Each number is 128 + 32 x the weight over its row's rms, rounded and kept within 0 to 255. Layers, rows and columns count from 0. Numbers have three digits each. The size before them is the row's rms in percent of the matrix's.

# o: layer 5 attention output (transposed), 96x96, rms 0.072, rows 44-80, columns 0-95
# v: layer 5 attention value, 96x96, rms 0.081, rows 45-81, columns 0-95
# q: layer 5 attention query, 96x96, rms 0.133, rows 64-95, columns 0-95
# k: layer 5 attention key, 96x96, rms 0.121, rows 64-95, columns 0-95
o44 104:087177148222105116140088073149165116131206112181101104181094146108132151194102106123121188162159082099108142156184144079096141138099111134167157133117094084089094089162163156103087117131125109103173156139127143137136127149106121127152175161099132089081151144123102136135168126085067131117
v45 124:121094107125106151105135111148149132112114140118098198072152106122174129132138132091184155125111160105111083083107148204068163123145145138129089149125194125133140073159098158107137111150139117147095084132112170253144146157191134140128118095154106121116088111101106136120058173147090182125
o45 137:084135142160125118151128075075133122164094078134148112199131188120075129054114140153089165122151175179098109131107149119111083160134109078094171164093062132097105183186120138118186119156106154119113121118117117121145130110111177186120125154196101147124151150116148081135096107166137063140
v46 112:150155118145107107123091084151140127188114113198102086122132102066189156162105140131132107126168132110112059102089159140083144106168113091139084114134130107136108104159158190130141151092090090096118144135116076193131176158085123120148172171160103150114107113113188089149140195145199162101
o46 122:125087083082146080102080157149133169117113137172133157144091120130128088104142157116161125109157204164133112098108132146184020116108184061123159178125092122103129147116116097139159126169133127087135076118146134146145142144074130141118077122194101167076138122166162137186122129142093175105
v47 109:137152101107205144139133133144036148110135101135155159092093142151149165159143121187127195114119160116118159102072148130110095130140175210098170136142075080095098066127116136153094169115120097134119143105095082176115151098111126116109154167131081084106067113116126162138131186125072119149
o47 113:074131141060067108135125162142112191112157090134102168113124107097141123068081113135118128135175144143118118141142152183136137049048124081158093135211111134107108148185105192198151153118127112111149132153084118138166103184117126122160114164120167158133134093119161147108087088134131138151
v48 114:158156098095142106159049109146188096138147188161075133140120116108102136167136115188119142124101142123117152137123136073197181117137138123107170112106126108117150155064151200115112127151100190156109120082116084151091128130078133118122099188095125141093088090083129199156154079102172117130
o48 114:161084130172104163113164104133145154028105147107163126097124167167151185112153113100137091139103184105133101092122103120117085092139172114123106097134094132131131074178126082158150194092148145118109158122162145166075100131145138089098127158131136106125131115151169183139181145034127189104
v49 118:152087129161219108144121151143067117080069123113123169082137120111076134162094137133115170077120117139192112117129107132174108128139034126123168129100135123145094101059109145138157154137081126126112198096133126129137140144172138157147110153120210141151127129120163051133094153164110094156
o49 127:100125163167074090110174203171140073154128136134102077125107150178173133149090152095150189170131074142088067150145125124132108113108165114154161058172059101136097152157117075109127111106134115120112183150098118087173078120128128118167180166120128164127141136102113153142135168128096127178
v50 110:078113111168133160165169088157122082107089140146110110085108127174114126079127151151143110125138093141163118163194162114088103150094085117104091140134175121079152161118114139111122095047187145143181140087118106164154169154187096069125112169148131116134125113124204074111190084122136100161
o50 122:079090141097149176157092121101112084171076172109115059152100147091146103160128146141080123143063129117083110076096132107147128149178156109147202078170103109134124123096133111133142140166101131100175061140161110145113103185152123140163159098117115145130056140131147177145146150139110196185
v51 104:140097144122164134138181062117091153117198130087138095145082127066140112110166203080134153128122134078082105093102121113146142177106151182066164163127151122132114104162075121146114175161180138183118121157120084153134141129150072138199103142124090151145122137155109136149127062121163170158
o51 115:120084108097156159146096020136074152104080106123137119169145165201123180155145117126151166127173151103148148127129120140124118082094087114106124131133131108124070153078170139087120152063102120134122085159125117166115096161087160143155173117063120150174185144178153129115099164096134075139
v52 110:149121151147131169125152094139127159078075114126128163186137127140151157174082133117137181105111141159122101135125153177108078078122102126192147141156151118171125087099143122097092127113112120169137161145177077122077150127162146099096177122079130102228149114107098144147039103097135051131
o52 114:130103124134162103191164122163136143162135102177146150084114097084094149117082136155145129148176125155075135145108140144149070115103095147100125072151145146116107096185118149173166111063144111142130128135098185060199099109102083103202067131169146159114125058102085125108121131165158111140
v53 112:122108114133105142177123108139074107156131110144096175151106123122133186154066082114155145179108123099173170085170103067157077134114143132150151079120093137074120154103164152142147136126160109162130075142123208123127195096185075134119163120149132117118068099110145188065120154139174116156
o53 122:144122110133072145147124179178113172070155102104139109135141131141100117103125176132130103083110110168131086123154093131166117158219104098124137100141153100139104101159118138148192127110106107153124117178165075198080091153141148119058165146100158134147115125064122047181172145098110139165
v54 113:125150164107093100122120197134055154082110146112139127121118103143102144117118092132084150162099083140127148166104135187144079117153159084094195137111153155188192164114099118163149105181139132149101148126155163073126126099179130153119080170090132108110138115135167160177075101142172211123
o54 116:144105147174115129097139067106147095153154150129126133140109124154164123133137154109098140129101111139111117171163083107099226150136069142104093083141110120135092116174120123098104159083147100152115181191111170096187140156069172135147119186138110108138155143156134098091167148072148106023
v55 112:108074158113136166107145160145168145129123083104167146115128127155074094156145130142137158133065153098100148080123119174100097200152152160091182093118111082121137165095069123147097179144152179119081156145176196110122129090042130126158106108073110142154156129178105110146128123120063150130
o55 107:160137096093139153148169081128148147139162133107077158153129162083161182131108108089126158097199097132173103135158156113105208115017116198150097120117111108124173132134126114111118141111073133109112123099104118098136104091128145139143175175147146161152158084120101086082072118086180107134
v56 110:172113085126179136114189149160131165111136091135153103056127138141051105125065101148134122183076125110145128126110105129133080077154141102156102103182176179081123154154104103090104195167096091172112131119106163132086165149099084120190122137112106148156086135137171096133110181109131148096
o56 105:084151113109156122116107136152098114118162128194105158171125163163129081069103095112100087089149121147108054164135196174186137211045132148140111091176136140144146115095141114143143119122098082115133072144104140119172073133111124138152093130099178150105190092091103152117132087141131132158
v57 118:128127088190131167141153075132093170136149132089091055130112088119142142105154155176097179108160082136138118145146154087130058166108106202130116169123168159126128144125109188137135065142145173160108199117186102105150115153130159132063127154152099122138130129130149110110125050109141182106
o57 128:137085151129144132105145097107107074129088156112137120143169098132210180167131138167080140162133167117085151119114119151098083069126096123147145079155119138172104118147130110115125198081135123160151076131152091112174133223110104152157072084073137166091132125151083168128124170120081099162
v58 129:164178104115115134128091057134164117096175094144074124174153152158172172103116099145167160078123123101138196100109175080109170129132144134146163121119074156146166065104175090072116110107140112168122128172179081076142158087095092106119163152136121092153152099161133096098136096130082158149
o58 131:152101115052131113124129099180125124110118160112139117116136068062128130090108112143169149181123223150193102099176128150173115116142125093144119112102162136160104139174094150192150166047159098119128127179186143121124103090141104092155109115091132098128138061111081108156122111172121155147
v59 111:128085119179059124136116132119163099096108109173164151170165103116160132089161161059201184136142141130132077119071144103084129114138127152087139102150149114125074172108154139148117147101152145122138157127078134105102118198129060175084155137131185117103092137195116170156162128134124113188
o59 121:120108132107146161147092201086156122101159093071140121115151120081062094164097094107144155129106101145099132114136137096157064168102067160066153165135048136090099165127136086103158200108125172127145179107171163121115128155159111136114178152127130150110134129210135086132118118123172141143
v60 123:160120129134188150140094160090161111160092082163127168078112141132125113147126086101083091125110173127079158139145138160110083094134084076127141079114158114124104095122110027163131101085140136174114147136174068131135093152187156082111146143152131117112188116053113102150100153146143091187
o60 131:110117158158147122191084140089162184142157136119133133105061123172129115144072163159122147174144126137155114088110148148147129093132159113148124086147160123124163123127085156138117107150136096087143120151076112123150128031105070122239097168152103161097073102105122155124174068143174104125
v61 114:170120145152178120153119121076136113093089144183099173095106144156148155112077210128137151098100116148146188145135148120161091133122129219169117135127102144105133118124089076131145150149123137082113040078127154142181136104192135126090173123100076111124107096147144122129157125155164206116
o61 120:134080168119107126103071184140076079179094086145165061119101135137147146142114135163109088162131113154122083115174138152144139095152129116071110097091108142086178098150100136176162153135108147172146124215108101158087149122061131090091159136144139089135106145085121177137095131175151134192
v62 117:113222115099135112115130122080131064126087148135149108156116147128123120018083151170123071124131112119133151163061178087168186127140099187134175147163132119117083096077096083183140096128158139088109086117138135144116132123109135170139115131125111122123128146088113119156153089140151199098
o62 125:169055123121059190128080137105119070139059118125158107091112100161161100135189073133119133142107114126145116136176077107104126134120106135077097165069142136139169137101103161147098167157143118127130178158157157123131181129087164148110142095097169112161130146131196219141132100122126166108
v63 117:118138114156144114151116099137122174173150120158127148148128111117174139107092114189121165079122131143154146205182091109143156147155110151110086177153133186132157135072152158093129116141051131104145155054108117196140118141079163153127100138130110090095050111124032151133164164123141102134
o63 119:175171122185101136086162174143073118143118118114133161074159096126154104077131100105136075134132134077101096131083177164111076091114196094130130123099096146135138126164153094176181172133123137171147178103129112138135153205165124110102097069158202129102107184116127148107126126083093134132
q64 084:087098055136172095175158105228159194123115107105064130080136104086145164169104144139117139114178104192105159154135135184092124086158169130131159087126135107094178107119131137156134134143123120083169160132104090107116115168100074104134099153197113139120150161119147137106141150133077106153
k64 091:129147117099131138157172136164099141122136105128127065106155197103166167138127160121065152115145112192092139091121098134070148118255097146135129101151118102086127148144108093101137144083126104164186146086064071139057114128126159119127175122108077155141121155126143107123139139141131130097
q65 074:126119161069187198166123066104141119144107132105104118156124165096138151133161155094145091104113146103107093140140106127105159156159092100066134119122226140112154149102192114097087091100090166107152110193143121190088156129078151124111153124135128105164086084112167129108081140176171146149
k65 077:101083203117167119064149078125116131168161070159110134156109184171075107102182151093117108131110184133151105106159104111114126135075090073105110100186128109170140147086130079128122122121140097151133120154122122185156125136121131130104171145137143148150173055144144096160156097195165120065
q66 067:088187180181109167121114078126123115136177210185144157136134147168106150122042095105133078130126147115115080059126165096157130136192118068100065178120131091144161162149144129088137149141081171143097128109143126159142075080130144141143163126126120141105165117144114173090094117134139144132
k66 080:107152125144170093151090129127123174106160202173110180138059124146104145126100136162150058104136107130130098145130186117164122132000145118113127126136125138124136155185133142160138106147134131136094118170161157135195102117126097146157150129167126140092138121130129120113144078034101098156
q67 065:165142108127110104146124153134126131092113111085107170122158087066141157140148131153107158126123157115118146149142085142111138082088115173171179052166110156163048197101140129178151167064114079071123081104109141125084162105125129079149137154150104060152083172137108105188128154125143091133
k67 077:147112125151122156081160134141102052133080102117154103140165144147124131150137130089151186122139130121176129139112076142097143137255117157178120134158134113131111144146130117072105128117137146095102130103099115126081122096136225099108176159083103116174107149142112140131090157154115122087
q68 070:125147113117119104109201133043117106147095103144160100147156139112147127143145155127102166163079124125137120165151096132176168114079097177149074130150112127199091175121097091132167139073128115110137143118133156102078130088053171085111122117145132074161156160077172160196120147156112078158
k68 078:142183134116119119109175108134134057159112111181159099149112156164123085144161131131184194175120109078127150165186122129120166108203105159111104128139098115148070101068128149066071080106109172123097127115111127137109111116136203122147122130095168127174096083117127194158109148172111110109
q69 072:069145132133099140157140073182103135071140153125140158199108149155106107113096159123084071166107087095170097067165091095090130185114143153130117117140098126169115148159129172127146129148147135126045150141163167071142121131147190126155137159142085107176097199151133136173083128093122118163
k69 083:114191114140117136086160076168085094111100167120140122182126120137086073137137180114147125163081095125128082106185085118100157123238088107127115117128116142154161149057118151117161091086153150114076167137152171144094136096127127143180183148103124141111143151166111098142117101078071145125
q70 063:165086108078122179148137145126174078170052083109094143154091114129123112143138131168183097152098147162148150200133080107192157116124097173169176089142110163141117152097117202121133113144095163059123120102141143081098162125133104135133078142082111107154140107087078124139171113124079103128
k70 073:139174130115167164138127111146099117146146069156125026130126134134145138137168110062115157139107176091166143152131117145117171178255135119141160100110142148133141098096118082125133107153147153098124133085084112051110131120123155144107115145091127103176102131173133136119115183190100153092
q71 073:126066116114141136148194108155103180070086052099095125086170119051116143189153116147138155122172141167094208158196124167119135100165119184153168115139143154111106143113146112139111110170101120093126112119129102110071133133153170096101145149156100129152074158137134149114131152142073093164
k71 078:118134183110156153127173118137073124156138066106129110150164180147123112142150138111095179119101142116118130137148099146084142093255132156120125118178118152104130167105095101124119117089144128147131158089077157161084110112108203083121153119072104142168100100097095173101127140181111114114
q72 089:143153077120143164110166154136085218120127160127130133164150119087081155061129150125142058131110108128094153105164091148105114136165123145130174141126162100097100162131155130139116163121144164140181084111128124132134149209128130121153129112159017164172127185070140125072132120095128094165
k72 092:080150114161154131129133113094088172105171114174159116138157130103114123057174142117087104158101101093133148155137020092091133146255140147158123167157125108148107138135137146082140123122132130147167098113122107144078108166116149120148145112101056129144137142095148068164107151133095147114
q73 070:099173094086137090141153088142104137103142132174105131171200164048109099172112134157119129167180070117137168144179076090102129105084099103130152164135159146129139148165075172122082115136136163121125122106151145199141112103129155127127100117129075097165217124150160145090119088150138116178
k73 074:147140127158178107097166100074084166112089094168073122124112138157102151137184140180105153131181128078105142090116106078060173136208106174114131132119123137154074178134064149105126129085110132153125169138155163153075130099175211120154089137121134139131149135139131112179093122106122097156
q74 076:118084114168164139142113065132136125127108148109085135111146142127158121136127167165117086129120160166137109082121140131114138066108159109159159142123147164135211104156100167086084063149135157181081134155186158175125111095106065044133152122158100110148184139122157043129159170122099157140
k74 076:117111099136164162158142106115098105072139114100146142075116181155183193114186187159111109138191134140130132072139091119131118096165118138055209105122170171144130140117103124088139089092129107156119163108150098099039156064154127110102175108099111139140135098164115090148134144134170109119
q75 080:132156096115136159137139172112085131097195136195071169168115151140131149098119160141104092067217120131101144071109148099100142135075084178159132097126157102114098103149159137074181170122117119124129043128119088166120136134127180109214104133111125122096149142095128120106092140133102092140
k75 086:139109144147160132173111188141062111109153135126144123153117136146113149149156140152199114080156124105155105078087014104147111135092128100189120148094126109171144141178146145128161145138109171167143071104125140183111114138146170079173130128137125134118150131118189107161072157126063076175
q76 073:123131119089141160109149058123136102080169199135175119117118126108080117109112098101130147119095096163061148128143153144084100199180127129173135145115112108103145157058156065115165117193124110071129157098158117144141150178148145102177116176170099120113145192107149166093100144112126080159
k76 082:114163154142148133108180125123079083159185125145138121137181209135102173171097112106162105156069161130111121164151102122127129138237120133131099183157128138125133155075115054075126107166105119140159110095171084185093103127125114102162114145091068158125127133105144146075150124128092124155
q77 071:096110173100125091097092098121072096062183141186117141106158120087061123106205104128123124176067093094176130096167137110113134150127144121138109191131156173122064114125140085132154122149157142082087101122152156146152132123148110150180107091142087182124092148127150148129059091147157157152
k77 079:123112193070142115116166129137118159118110178165124172126149172150076115108116124182131111149130193102132105141122131119031098095099096113099091187096094168114134136081182116138089124133125134108098143172225119166096128115172096080137113119119149090129152153109123127166063088141155154168
q78 061:093079097112116134162107105116138162054138185081157158127064162158142085122174143097112067142151110147167127077144130171210138136103175116162155105155108117181154094118135100100125163158117127085137105150140160071128117133145057124089150138166105184153105175158129175137090151078133151143
k78 069:096184145096105103160200114104135092172138163068156136142129128164101126145142190106069116123136146146150092150177095106107088088151158085131143113103150133103170110071096130113058179171112109103188105146148133069070137112153141206070170128140117142135098138154164100155109112122094107116
q79 082:091103055080118088127080092155113148090184208163110126109146140179114087073121175134137097126156121111137121129166126096092176154127147169114125105126141133096132145149168132092161160099099136100123084158131093142080130181116140161206110147166101144106160197115137161162117049102137092145
k79 091:114111125114157075103157135150068097115149139099141038122143127160141123111173144100134138139097139132143121129136046121133133128225066084138128094152131144127095148127169097105100128076119167186127120171141121189033115118129184110178147160131127092077138163103177112154110098132105139139
q80 063:142100097073187148127164083133123106158131101174110173180114136098159114190112104142163152143127200155139092151115121104106167171129164090065116196125120169069148125156125067079128084152150138111106211142181154164144121084141142100127162141106147107100131130128132196175100119145145135126
k80 069:170108147115112083094124133158117091144194149160100102157112141141124130133125148168161140111084164127144059126159126110054234123167105085109178155138140135090166155088145121138072103049133133173110143120142121140141168064156161118136143135076163190141129088160106121094163131154157146150
q81 068:156091131105126186171136120137107123144141131168104123202116159134135175152151049128170139105099148118137122196134140114145109156151128124080122130100167096122154104167194130079107107129126126115089167132150106145135100140060100135033148100091158095109033123167082127147120174172090115135
k81 069:149134131127099133128126130170122154179134115128119196178103133145091091104138076146139121059090193156142129108127169116120115127079126106120128129112137111118145089142158120211107111095194130122095169177119146081170127163097095145106100104134205169185123029106111123115194107132132087110
q82 067:180186103086176100146136131149150154145136087110114164147135105065153106098138135194074137186108141107067108186176106135075159111123094164113119069177168182104102163105122115134124123091136124130166142138133151181077159165111103120175123133153113052159129099103148077141115101181135118153
k82 075:169141126122126170108135130133119102142112067177131051085138152098097143116172126117105161169114161150143163128156018119091177143224118117139121133147119114155094098126081105063150097089142150160157130107135111164093111106115176075132140143079112074112131112128114150142107106188127120068
q83 071:149106149155166140152139157120122098135096069090145087125101138092131105215144078172104191178164107128110091124084159089141098172158113107104096138096098180095141108106074148108092166099112114188202121163098138189079160083151105111140120137114163129114162137099122123126132161158061096138
k83 076:156139155124127137155096122082123095129153100098099124113104167142163109132134140121086160165127117119111097156093199155048119128139125136155133135152110120150118080128107128117136104145128092113135076097081154141159142135111103121234060155072224121069110142128066126102179070182157134117
q84 080:130195147214151123091105069116124084153139148167102128137143169167108100091098093141134137131114171120133118058159170064133101171154153114119063196097095129151138115159155119064150115137157137167151186171182108163194126115124123101135131084122132136080167102095137161111143108142093133148
k84 085:142163135138152116115103121127143153118159181154141205135068126171137137110101096193153072121107128117106163100098184128115109151000142110099155105096133143117145131161159174139165129087113142168107132163191146137151147141137068171193123097141147149063141111125122118097129090105139128182
q85 069:114140112214111182117119160100152177141116182111149095128216102139136127118102089165097100151089086099134101123117133046173079154166157143157112162123116123162070139167112118140177167113166148125208168115121163146118094090079138120166132080107117136094172155147143130126083143127160098139
k85 078:130171124197108117121072141115174166112086150169129151176109113135146104129094164161128041114144082113143137132113215081143076134078106170160141165132145147162098078191143142087100106106144121127164107157152132125166082154171105154185094110132111118103147135083099088106134139082160075145
q86 075:128139164160124169102066131097109116188136108119155093128160140115112153135130109097110103112103135150147118164114188154165125113176111113118075168185102062166135090119121145085114134170142100135075199126128122098136167081155112136111138098073178144117074106172146168110130198202135153058
k86 084:112174151114096121145099160145224153143126139128111215142073107104137117142090130148166106130141132143142123148123211147143134127000130133121113143121139091113159122150142123176126120170132146115105136141119174086217095136095067152111112087151148163133157097117126136114125122101168131134
q87 088:153171172130121154053069126076158092122104114099142107161126139155079139090140101134112132142072122072146097138077132108179064121111108106082080160159141134185140174150106125103154133086170103157102158152142137139142137079096094072132155085145155130131102091105199123190123175172138121085
k87 089:115161120125106132095121097148156117149124127165128220143091089135142101103067189094189106182145129099156142143082159138122087121000123103113130133094095159147132091097135135147098115167132156069098127125148144152169121125115084161123112145138164118116156087103160104108117118121193145102
q88 075:104195156163119161113158096176087087113172171187135148146153196121085168110141134122151108152102110119142047142146125107155079130153183099085138206115127126133157115100134120091167065148162121143055135119134072133136112127140121189139103121059153156101109081102109118120175124109140150107
k88 083:129125172133137116144157113160168162115125131154099180128092108145120105113098091148111095097148100139113067107144188161143085125009161118132112151121137142112134148139146127188151104155137157144094137174173143158158127109107026153110056073149134128100123092123135069121127109094169098187
q89 075:094155129106222184122174160159129166112086139129061111176175104113092161132071091148083121082127104160130105155144108148096148133084122130116145141120157104091119196157139095183076142119146139156171048163127167138181097149106106142149123124164122129099169128131184160097111090130126140170
k89 082:120094113153184121137171162166104176116115131117114120109144120101122097076130146159097097093159092094131134078130123052083135157085129208123102114095129134109066156123087114117153184125122090182178148109090135125137163151136147105203122135168075119169174143164188105146157082150182129168
q90 076:128123082173149141164159127133149101155139122131144144090139127136185127135098179123101096112192120183117142109117109156128153095214171147152151069118151138099199109100068125132102112127087186153140054114145088149135124123130138110139141180096060107179194149144124109080151074087086128147
k90 078:094110140154149168192106097057137112122115121121120057087127167099128145156146110150078127091149097132168102133127124125160169139234132126131196084206151116161141145122091179074170095138096110189144090104106070133089121094119142152152160120136091125143150127127130125129135158121071091156
q91 074:087098086098159100065163139181123149134109157088109097111111117173144129149096117097120145149133029148059133157174100148153180150148180151173139116122120142145114152141087097154136135096061138077151074116136137066102116093137165123177167117117172115192147126172168139156152100109128150090
k91 081:124162095146092040103131113120177084134139107163139094120149163119125106098102143077074110131147091137112110142145145089158144119244105166116144135155142076126131169105059113106137086154122172136131128147081111113111119131077131104156126176182140069114122120177126216118106184112143128126
q92 068:146165120141136150128092111144123116134116159117142163140113095059153176081123101170087141203131128083123104101112111143095081152136064115111138107180142143135089173126106132226101148108090111138136103104192100159100154070071141102158142188138095132168136101185124116092125140084174102077
k92 077:114155105194147164144078099102119138154111124167128112113101086117115147179117120070099128198166119104161090165075062128139078133204176084142131157142118085097136149176109118149108137115116089113103093119165096185125108111148180087126146165144105102149188133164085135162188110101179118128
q93 068:121172170132187168147127129117159132123096104091122112138136102134121097132102097128120140160136120115080065185091148100151111121090127142097079147123172139131105155078126064114096102143054123167125148154171137157071136108110100117083121114210190131109170106070171179097119089169189141171
k93 075:156107151137157150115206177104099144133150163138135106119093113129152107082141143130143098152178131131140113078144167104109180139072129185080075061099156095095113045091121053122115155114105104110142153143113135201135145119105100119126146116135130149098145129143137169108145082180201059119
q94 075:127111101149162143153137141133172140157068170133144152128133099076123128112086143152144088123093150109095156157134174145084078139147104143134165079128096093081134166157112182217128189185113135122118140041144120146175135157158051119118116161132052124133142138128079088123107159070140105121
k94 083:102157101149132150140103154142151157121077148155145109119147087080114145158140114141094083168086136174141141107138107122166070201247164131149160181155089140106108128147144101144146173124109099091131131031092079070108143133167102122129147148103058135139109155108110105118162153108114130095
q95 069:151097099145155151134160102165123103122185128121136177117111118107138106107137158121146192118105167197112157085104084108075139069132135114118165129099147199094121116184152098092119102106149155100130123123132116146099108101144126080173144187095079062146181155037131113129095165132097162193
k95 085:124091137130163109159092121072104102110150117155160060127156216126137170120134126170179163126128162139143133120143073117089149129243107127112155133152114139119107130108137156071129077125130152125126104138159114159057148078145167072134147130070092118139103152152165079136147166164062144132
v64 088:120120093154069137143149128116158149105121116108133141083196189133139113112134185077187145194118154063169165124064123155126083104110153130140079106125102133103145177134099108120044092198148099147148148152147130124138121101118166158143139149080090123158178096183099093125166137092085120099
o64 084:094162140114165067096137201150132135171199122182083103135092151102109128143104118151136079107161114139116076097120095121115099147048074165113145176145114141113073126163086161124154200072125164131122071117134124173137121127129106099132119103119134154150125112112166185152096123120136103217
v65 098:133090126116119109125125127131118115110121112154092092104112154081111148189101094149163126216093203116117119089142066086128135108080177097143147153117168153112138090182170116149066129180198140176139116149112124145109124127120128144153142151159138133118077113185128159096184126080062199113
o65 083:083136119131161161177131161122124133168161090119161163200137121121049130114111138118147143106125138121094142123166128172138094145155065137155131057255143102145103127083114105094166100120161110089136137118105122129185112152143103119087094103064106139164089141111087142115089146131153063109
v66 093:157151090094072099091159124095150153124143117161142125147159111141148137163152135077152131140056135111144046157176163146121154107121162133140137122144144108109122095196182077194126164149123086124153182105141074095142160075157125088145150082134096174107087085177087177149063142132107119120
o66 087:126137139204121163171095116109117132099120122107101102145131051157075097113124125155111136160159090093135155086132104125105115194187107123151109131098165121112124089139123121105169136111127130154184030128130136160076105157115125217174156145141107055149150163122165164098090110144182084123
v67 091:159104105144090142127109131062114096139150139140156131106147101198155114129086134106117119149165136084124123142086152178174133167106140119112118164133086069151148121152094115097132089185109090099086097090198062096200118143135163143125123181092157138097195132139053096147153126143070148088
o67 096:119117088110123118133181063177090123138132144154118130086128155094117147127186135146099112124163129147118148061138045091105115139209155150103105172075104173132117130129097133102118167067178140171151097154115140140017129094149132106125140128141081118179126131113195140120116109178114140157
v68 095:130148116153148089157114092153172166159101091129095141130108093125088167124145113184114117109159165095157092141111082114187057157107096126155143190181132116115094093175115157143157158141077148146185171103189156101150125129108087104136162135157161125174150157059160067105123200120147116102
o68 101:140162150109130140095172154127108075121167135134148079091104167172098129086087131080138200126115147136107153126104133147099164137223160124166109077139123112106123155085148096093143069098136093111092149174114111151100120121114174133147112154065136150073099137134109234136141116204118130126
v69 095:114105107167113155137139139152114090179125124145079141123164148084122071090124114111099146129093170140150161116094132099135104103112126138146115073125174174173183098148148169132084102035128098147117152139152070123100104123083097163129144107182093134090166099086130108148181037165133069172
o69 090:162122126135115120115116094154102100084092073118164084078105177147116167190171133107156140146123059138144107138181119135137067129198150090102144131160146079147141111093142124167151156157112088096134160139091129137129166136161159124083167156126194145145050138125093131088112151027135129152
v70 086:124132153139138142169131145122110171056167151098122105142094116159127092113169105121097219129114127164118122157017133111149076156123113111167142185130086084110155138157154082143224139118117187094141120176147150085112115144097147108086134126107147140154151173088154128112136105144147182093
o70 082:180161108068127154025128055142146090118098149136125169135115116121139128100122085127113115142141114072207163144136079160090164129176139160184124095110156181152188156154081170142122109098155115145113159140172106095125194098120136139119078108116123116133116093113065140118148141155175151133
v71 083:122096094140085084178181082133160137142096121156126092066147147162139170065137088117114136121166147117107114172076111146082070130103175066129149124172087182144094120069118148146153145107151123122120065153115179144105117194111081160149097106190091123121112088125128111105100161118178157108
o71 078:119105178113141158145118161108077076149137139122129138149092163074124119130156165102127164130084118116161147158186180102115155114255141159126098093107138125127133167145141133094118072169172098123112180157140130133093135076104161106091179107082115097103100177104091084164141128110137112122
v72 086:121154112165097145096123144088129136052116143112107130122107122112099103146088127097078115197103142142117084136187146118176168193128130123160156165125085130174094201160100137122135107105186142101158135135122108060129135149141193148153136188118144177120122170083161072161150108100068126070
o72 079:109135110125138131120143063117162100202144102149128123135144171133181136143130160146187119102162129138086190100090114200107113138023095173133105108102130127137148113094124118114128127144113174139152117161107122115160137156120090090106096157115113162118116035128107193132174155216138103092
v73 091:141119141121186101155129103140113155069169123104084138130133159106174163142130114189119149062129101077114181167111146205091064102155131099092192114131112099122147113149109114114088120111126176113189089132139081140139100108133123161146167130141159085120167122133092118109078220118126064100
o73 077:201163074119084120121115151098139160160122168109143154139088069143167119084149106103138126172079100182177130108110121137153210195084119125107098135127137131116146189110137129090137169109154141094092160126117194110137151145114168115153076077091110067138105169118194120086141113124136164160
v74 091:125137125128162127130114108158150189193168087172103082114121105120101135129179095125097145094119145052135141072126193101149151171138194129166170109118082176091150064128131109134112112182090118136078148085112071132096119144083149118151145153137178108172102104115112119179095160097066110131
o74 085:114121141107052179167164116125093141098146131113114167125094098180102079105108096121098153087161116159141123125117146092086111119000126154127133112161140072130088152120104136135119182100140146131127179148147153067163092125156138186124112126157149119137115130190164194177103117150155138134
v75 090:121144103113136170085118126099155141070147141147093153122141116143157135137178127092172057141115126132165133097156119079131178128089139180164142143140120100165052067088163105150092146107137104152134134090194115186202121129151203147118152169142137142112165156117133143085052119107077167121
o75 081:083191185157100130185184121155129133170137077160130082112170158142099127114083166080102153113140159123096170162133097172142101164167146099132099090134112151114123115099027129085145091112129129155167140125084126137123107107128134111153130148123094123131101146093128192122164186203093095069
v76 086:143058125126098084125179151080128080117097150140127073116050145096145190124155107159099148107128145159101091114196067108159083104120130122149125133108106143092170083189054125167143143181111128151150122108136181093102143169085101129191135091099099092141106120165141148112099154104142121159
o76 083:086132187128156139160109163116131148110176120152087145167122133140092117144076115135124157108075145069085149147101223133085161140106094123177132150208165102067106155082205112115119086132158118125122135143161132167171116121079101147147078131103162160086125086106110125118119139106149094063
v77 091:127092114151113107127163173132118135146156121132128125073063120180077133114161100118147141139123130166091105098150170114156117158097205097114060124066155127123157130114173099117076090152182129159149116122112211130126089162139164120145085112132129093137072158109199177110150079094120066165
o77 087:027126201127144168144148107113148128101087094109097125192160155110161108127133124151135129104111121147112121148148151142138120091209109119121169119252167122141127128113084143141103086128140138157109166109168108130130075100083107123105138086095127165116143068149067106148103162145119149076
v78 107:155185114170148164141131137115179149161149113113156080099108118140118118106131133135100143054166145117139084152045090174148100133171078128127106112152152115149109165149062211150128156119112101120093151110106138112062095148072096146128102086076114115144141083112098091123084118161199077120
o78 099:139099140111160094063085120174109087101150179151099149106081105184113147165144085131121162148140154103151081100119141049061143099071146115096137173089107148067103128150171120108138112109099166138099117139193143153130149092173166153163113147157151152093142178159200102124119096104108169144
v79 092:142117085163117141072145147140140127116194191102148172112105142086156135198094172147150086137124136172112105192142091116131157114132142118070121108162093085131161123183108087096178088122116113097145114174157143073147121098087168179057130175132113125095119100130173138121070157162159174148
o79 085:068162113167124065092108129144138158125139095150153113135184127123134116089173140104156127172111167075104168074138101141125122141108096113168102220119106183180132142096103166127090124094131177163161082110118151187099118157146110070147105160061127139128154117111121110073150115102176093070
v80 092:088152137121150081130119093195096111141097134155135128096117191073177162138071173165101144143095155105120156112158126115060101072144121150165157128150177150155174160101100081134107148077166082099149123146109134202151133144138087147135131165186087097161115057135111113146155104117137077092
o80 096:174104113147094126196101186109096106184191095097191083114088142127112117129155125114189132121113095159098123155130147152138112150036084124114150143099108104136124099107191120122135138208153148075115115148097121113167169204136092105099116131152164111113123128116105131126152139045100144158
v81 095:117150149132129155116125144096159130159120185141136087122189116065108075125167190152179151127058105164097158127134147088148205168114103073127116090142092144136116149126101162132112135092114163133090172149153169180124130120069155168115122118100094100078216137144072148135119068101120137124